python train.py --d_model=192 --n_kv_head=6 --head_dim=32 --positions="rope" --qk_norm=false --attn_scale=0.177 --extras=["some layers without attention", "shifted keys", "exclusive self-attention", "hashed n-gram embeddings", "learned residual scales", "capped logits"] --optimizer="adam_variant" --warmup_steps=487 --decay_fraction=0.601 --train_tokens=146800000
Each number is 200 + 40 x the weight over its row's rms, rounded and kept within 0 to 999. Layers, rows and columns count from 0. The size before them is the row's rms in percent of the matrix's.

# layer 7 attention key, 192x192, rms 0.0794, rows 0-50, columns 64-127
062,160,220,217,268,226,170,240,233,161,186,197,170,191,168,167,284,216,253,131,168,246,322,195,155,200,210,211,217,180,294,147,204,221,134,229,224,200,228,211,268,231,146,219,209,219,194,199,138,163,208,121,231,234,141,213,248,253,231,236,192,205,180,149,267
061,106,176,163,210,192,213,133,210,200,213,168,185,178,148,198,219,180,179,215,183,209,198,164,189,160,218,194,186,215,167,239,206,221,248,224,139,225,111,185,177,195,244,271,225,285,246,82,215,258,179,187,147,291,248,199,197,293,203,194,208,248,103,188,160
058,152,254,219,179,202,229,133,122,225,203,247,173,250,190,221,219,248,192,238,208,150,155,151,220,124,243,201,203,176,156,220,332,191,249,205,144,212,161,243,168,246,158,233,206,205,225,109,209,199,250,219,194,245,232,209,241,225,158,220,174,171,141,188,156
061,242,198,154,166,193,247,184,164,246,241,229,263,114,227,194,215,165,141,266,201,197,156,238,239,227,195,217,202,230,201,229,187,149,271,187,199,212,203,186,170,187,244,221,161,193,184,209,286,284,184,312,216,228,247,191,199,204,204,212,171,208,151,264,196
058,150,201,283,241,199,183,204,172,201,227,99,176,181,190,183,255,259,219,259,208,146,209,182,304,225,226,214,229,185,126,222,166,126,210,169,148,196,190,192,173,248,196,232,242,176,181,172,190,207,201,253,175,111,211,192,185,184,211,206,197,184,156,236,214
070,283,198,222,184,249,247,192,156,186,229,262,233,139,210,214,157,182,170,246,179,149,196,269,241,231,248,163,269,253,152,223,219,148,172,170,147,195,150,267,160,237,246,172,200,193,190,196,236,242,156,281,252,229,202,186,210,185,165,215,215,156,156,180,181
079,210,227,204,266,179,201,230,215,135,149,150,186,193,190,174,186,176,254,110,208,255,198,169,172,229,238,237,157,160,212,158,138,220,184,206,261,154,243,203,266,134,230,203,165,224,265,218,168,206,190,141,143,211,209,213,217,147,283,166,172,185,258,176,176
066,183,183,218,154,192,228,256,225,296,233,190,197,203,201,209,229,164,213,213,236,213,141,186,146,163,185,248,167,178,171,177,157,272,248,191,284,260,173,132,206,164,157,248,144,207,121,287,220,171,217,161,113,164,211,187,177,219,175,126,204,166,258,192,223
074,128,230,218,190,243,219,244,223,241,219,129,180,214,134,229,176,193,139,236,259,142,223,183,215,213,194,175,213,173,166,188,193,215,278,227,197,203,194,177,164,244,260,180,256,162,219,194,184,144,229,226,249,179,224,165,229,249,200,174,188,249,214,185,156
074,203,137,148,243,143,204,142,181,236,270,199,181,141,218,236,193,234,163,197,156,173,232,206,259,269,206,177,233,268,221,191,239,134,193,189,110,251,181,246,137,226,235,171,201,197,173,144,242,217,170,282,237,174,202,217,170,189,193,223,192,156,160,181,168
077,208,173,244,188,166,158,162,201,204,298,278,220,185,166,211,223,215,146,232,155,222,195,211,194,192,183,206,287,254,200,170,272,165,150,237,122,206,153,310,173,244,219,179,148,232,197,98,204,198,223,301,195,259,225,253,217,221,190,243,226,189,158,218,176
080,182,219,249,233,241,231,200,267,172,190,143,193,175,146,194,164,208,193,123,192,213,207,168,165,171,210,245,179,165,188,198,154,201,234,199,172,275,200,126,232,169,223,257,159,183,194,239,149,169,235,140,188,155,235,145,183,214,284,172,192,292,237,221,194
086,170,273,169,202,232,230,187,213,178,146,179,224,210,258,213,233,153,249,256,201,183,106,206,195,200,180,254,193,164,170,185,89,182,216,162,208,202,208,137,224,250,171,219,167,173,178,132,225,203,201,159,114,174,181,136,186,253,239,151,158,196,238,212,209
083,193,219,203,166,165,237,176,209,186,202,166,238,180,211,251,161,169,186,137,145,194,130,278,207,232,203,200,232,241,265,242,166,161,188,124,189,156,203,180,257,219,211,159,200,252,168,228,254,225,133,103,191,205,208,155,130,269,144,175,207,120,272,173,194
095,195,183,232,165,206,142,203,131,264,261,206,219,235,185,229,198,238,149,220,143,257,174,219,265,198,208,193,220,216,227,250,308,122,185,192,247,210,139,298,153,188,285,199,175,273,225,178,264,213,210,231,223,241,242,278,253,201,143,233,248,165,165,238,183
105,204,176,245,153,188,216,244,189,214,212,215,139,193,185,157,218,238,176,235,208,207,204,135,153,180,213,190,231,188,239,211,288,215,185,264,253,222,198,212,141,123,163,203,67,184,189,182,206,87,243,302,246,272,230,235,199,155,202,217,234,225,213,193,247
103,195,203,220,253,174,204,156,237,143,193,199,204,167,227,231,202,292,263,123,245,200,226,218,192,161,171,217,90,186,186,154,135,254,163,220,168,220,192,212,198,241,233,170,216,157,161,285,195,216,163,112,220,148,175,95,174,204,153,163,196,267,162,200,192
119,204,214,273,197,184,117,139,183,284,229,249,231,216,197,219,250,206,169,250,253,218,236,254,242,186,189,211,282,207,200,193,219,126,221,299,260,211,190,210,172,194,203,190,163,186,162,164,185,329,223,235,122,214,274,149,168,189,185,208,231,178,222,188,175
108,138,133,160,226,214,190,239,189,117,136,162,108,224,229,194,152,234,208,166,216,229,154,130,192,203,198,265,271,167,217,215,260,244,125,168,226,120,227,186,295,158,179,187,133,185,223,189,245,198,135,200,204,219,187,212,225,226,230,199,228,183,164,229,233
099,188,221,140,79,173,181,187,193,185,114,203,186,117,289,191,152,203,225,138,207,213,166,217,185,192,204,159,167,226,179,167,223,188,183,207,224,178,249,138,162,207,161,215,298,225,183,192,170,228,263,202,133,180,190,149,173,195,155,267,150,192,183,140,179
112,276,236,227,200,157,233,236,177,188,286,248,206,183,170,245,170,189,89,168,238,222,223,245,204,185,223,158,176,223,212,183,212,192,274,198,165,223,193,157,201,196,263,242,237,189,231,179,74,231,169,245,314,229,308,269,231,193,208,193,234,246,240,262,227
109,202,223,216,183,238,143,164,211,251,214,195,224,209,228,186,212,238,149,142,276,239,141,236,222,207,188,240,195,225,246,159,210,220,193,270,187,227,159,244,203,139,280,176,251,150,218,207,239,123,201,241,238,212,274,230,192,188,201,218,183,188,197,214,248
115,171,176,193,210,187,150,187,193,251,210,186,191,196,282,223,230,182,146,274,167,181,164,141,231,210,201,142,183,203,165,242,157,218,172,195,211,206,217,154,299,163,239,272,180,173,176,220,189,191,211,217,124,172,214,222,205,241,218,182,200,212,203,238,164
105,192,239,108,123,167,222,187,181,196,195,192,247,175,70,208,177,199,215,208,189,174,160,218,166,231,139,248,120,138,209,165,164,164,171,235,221,119,162,199,273,194,169,262,210,182,215,264,244,131,239,105,212,271,141,190,219,259,212,224,130,194,207,195,260
108,175,136,208,235,220,234,160,188,150,181,206,182,207,196,210,240,215,195,231,127,238,193,241,201,179,116,233,203,173,193,221,240,223,198,178,248,163,161,152,222,216,180,160,210,149,121,176,138,176,294,177,192,126,199,137,240,149,232,191,197,214,241,230,157
116,164,170,227,163,256,175,191,219,227,207,224,183,138,245,187,231,208,174,202,212,207,230,272,156,178,230,179,206,183,199,238,233,174,222,263,206,176,172,188,159,238,268,199,277,208,168,199,202,197,231,248,168,133,203,218,185,132,186,220,181,106,250,210,186
110,289,153,189,205,208,184,175,184,220,189,251,186,165,216,167,260,130,182,156,218,110,222,257,200,266,209,241,168,172,215,250,175,206,177,162,203,163,232,209,159,206,185,218,151,70,218,208,211,131,162,272,241,226,234,196,211,233,145,194,236,229,244,248,201
108,96,251,214,234,152,229,233,219,191,142,158,172,168,139,195,142,193,232,184,147,162,186,194,225,177,194,209,218,189,257,212,212,217,241,135,209,286,159,232,239,176,214,187,215,154,252,240,191,188,225,242,195,122,216,186,165,244,264,91,236,158,135,245,215
107,191,232,207,229,194,185,107,169,260,215,249,199,217,201,202,212,163,179,116,220,160,182,162,198,186,230,233,146,273,237,331,285,149,219,227,184,155,271,121,252,289,180,200,235,202,186,228,216,208,234,168,229,229,183,156,162,201,221,166,173,171,235,201,226
108,199,166,218,187,266,204,208,183,242,154,163,143,202,198,237,144,165,205,222,211,143,165,267,206,162,183,226,223,206,137,201,185,196,181,223,157,254,168,241,299,252,223,178,196,165,205,233,257,204,198,208,146,259,165,224,228,219,271,182,276,207,254,218,212
107,231,206,197,213,245,190,129,172,168,193,257,171,197,241,199,210,170,164,210,187,207,202,238,197,151,245,218,227,199,237,206,210,231,141,208,223,212,114,245,135,158,149,224,133,227,203,189,201,156,269,206,160,195,122,201,225,160,182,138,181,231,201,181,224
118,186,170,191,233,204,166,191,242,115,245,224,279,242,166,198,223,206,213,176,242,234,263,120,185,247,197,194,220,216,226,221,208,115,202,174,181,323,233,235,159,221,176,222,150,174,208,162,210,150,154,197,161,261,202,230,176,215,138,208,232,187,195,177,242
039,130,138,302,190,233,186,174,232,198,175,234,142,183,204,218,199,159,320,131,213,267,196,201,199,196,162,239,208,239,194,187,181,153,149,250,279,244,218,159,178,160,195,211,316,228,158,236,202,236,204,165,274,255,225,185,218,194,225,271,184,178,202,192,216
045,124,187,214,201,210,233,191,123,242,234,165,218,157,183,182,170,201,213,255,211,127,209,221,187,259,240,206,179,218,202,215,160,189,212,233,183,182,172,274,205,185,225,158,116,241,249,147,196,237,270,322,202,218,216,193,139,273,146,148,127,269,210,204,162
044,212,208,221,184,210,282,103,213,196,196,230,152,146,206,195,155,226,71,181,170,164,194,160,218,166,199,180,152,183,206,239,74,158,267,189,203,159,138,246,213,190,200,231,203,218,236,169,230,220,224,212,171,209,187,163,208,245,217,191,218,301,144,193,151
051,174,146,115,266,177,184,209,225,232,194,204,192,137,215,226,217,183,129,239,155,215,194,185,243,222,265,204,232,147,196,155,204,210,209,178,157,191,235,236,225,182,154,213,118,227,201,197,195,216,203,304,163,150,192,194,137,178,210,183,172,185,239,187,133
042,182,132,127,248,209,186,199,233,136,266,161,234,104,132,224,216,246,96,196,234,112,184,145,250,208,208,201,253,172,172,231,172,192,172,169,116,199,151,182,144,210,144,258,197,186,235,207,239,204,276,192,223,214,214,218,177,226,207,204,190,269,232,200,161
050,215,150,245,186,199,176,175,231,200,229,189,168,114,207,173,238,174,190,183,256,246,227,201,224,186,89,208,199,171,143,189,195,234,137,152,203,191,224,150,223,243,98,199,195,231,201,302,248,145,179,127,171,163,173,240,149,111,265,254,203,158,295,146,206
051,207,244,134,216,134,188,179,148,224,145,228,207,178,250,172,175,198,255,210,146,180,295,223,130,200,156,210,227,177,226,180,217,165,100,160,251,136,257,196,246,235,119,136,149,230,131,300,208,229,219,154,221,169,192,155,190,150,246,241,261,228,227,229,204
048,134,138,189,145,187,200,158,187,199,156,175,205,161,217,219,180,155,189,167,191,221,246,236,180,213,163,214,259,150,191,171,204,239,179,184,182,192,223,120,291,244,149,195,202,143,224,220,198,210,238,170,189,189,241,274,178,146,256,153,225,160,196,172,220
062,129,62,181,191,223,214,236,226,205,202,244,144,88,198,188,213,160,162,181,267,174,204,170,174,244,174,172,176,225,193,203,233,239,259,183,269,232,262,168,187,149,117,248,145,205,268,255,223,192,190,197,191,246,159,262,187,139,235,167,133,173,257,150,209
058,201,172,240,185,228,219,214,210,186,228,232,222,150,212,191,268,177,172,209,215,238,151,239,207,175,102,120,259,201,223,166,259,185,226,236,158,227,250,247,85,219,160,187,146,257,174,194,209,159,233,170,165,211,128,191,208,237,148,245,131,142,210,222,212
067,166,210,303,175,189,133,214,245,209,237,259,241,205,120,145,270,198,144,164,214,269,166,211,199,127,120,142,269,218,255,206,209,179,137,168,207,229,188,218,178,152,245,245,185,197,206,185,235,171,260,190,217,246,206,186,216,260,187,238,187,138,177,214,231
067,174,225,174,127,203,215,172,194,187,164,151,193,147,170,214,155,195,141,149,189,197,162,127,249,182,203,243,142,136,157,241,196,157,235,175,169,201,163,199,159,163,244,222,222,182,184,211,208,207,236,222,201,135,239,198,190,177,237,116,219,269,183,214,189
062,228,219,165,251,186,252,194,227,194,163,136,230,260,277,264,145,176,283,200,182,190,253,272,225,199,211,217,166,168,185,196,143,179,208,176,155,246,212,173,288,279,171,160,200,204,241,175,221,275,136,213,154,105,173,146,164,161,240,174,213,241,221,183,199
077,199,184,310,185,233,190,213,203,240,248,147,205,246,162,170,250,226,199,197,208,128,138,243,201,161,202,151,216,276,244,238,189,193,253,171,145,190,155,202,170,237,226,174,232,242,227,101,182,180,186,213,225,196,197,173,240,278,199,230,176,236,249,198,169
088,235,197,100,253,202,205,195,202,167,136,177,169,198,276,213,182,168,256,232,189,203,240,179,237,198,170,269,128,142,207,181,182,233,236,171,165,204,174,222,236,185,199,252,206,216,253,226,192,199,194,159,151,154,164,221,191,159,227,156,198,241,168,168,202
094,197,234,244,245,222,232,209,276,178,211,167,199,238,215,229,246,202,223,201,163,209,238,281,212,126,162,140,224,181,278,193,235,203,220,203,136,218,169,162,159,261,206,229,193,211,260,121,246,256,197,246,139,209,152,175,203,237,161,211,200,199,204,180,189
127,264,226,240,238,276,146,189,96,273,251,271,210,201,164,173,209,175,169,232,220,202,160,231,144,205,219,176,180,214,235,174,239,223,193,235,204,211,139,182,225,240,188,202,136,213,160,186,188,224,274,230,229,284,209,167,180,138,166,207,179,173,216,198,197
127,198,141,220,204,235,204,221,190,177,171,192,257,160,162,208,214,228,268,227,243,156,174,259,157,127,155,173,251,121,241,152,248,156,163,178,217,232,245,169,198,154,171,156,201,164,182,226,207,206,241,237,212,205,231,231,234,199,231,140,185,225,140,205,220
130,203,197,219,195,160,216,217,214,182,211,241,195,166,275,212,223,169,178,229,255,146,239,210,180,172,202,196,126,150,208,213,153,221,146,196,228,168,259,203,176,201,255,173,219,162,185,255,208,267,226,290,235,125,113,274,173,173,179,182,315,172,202,198,178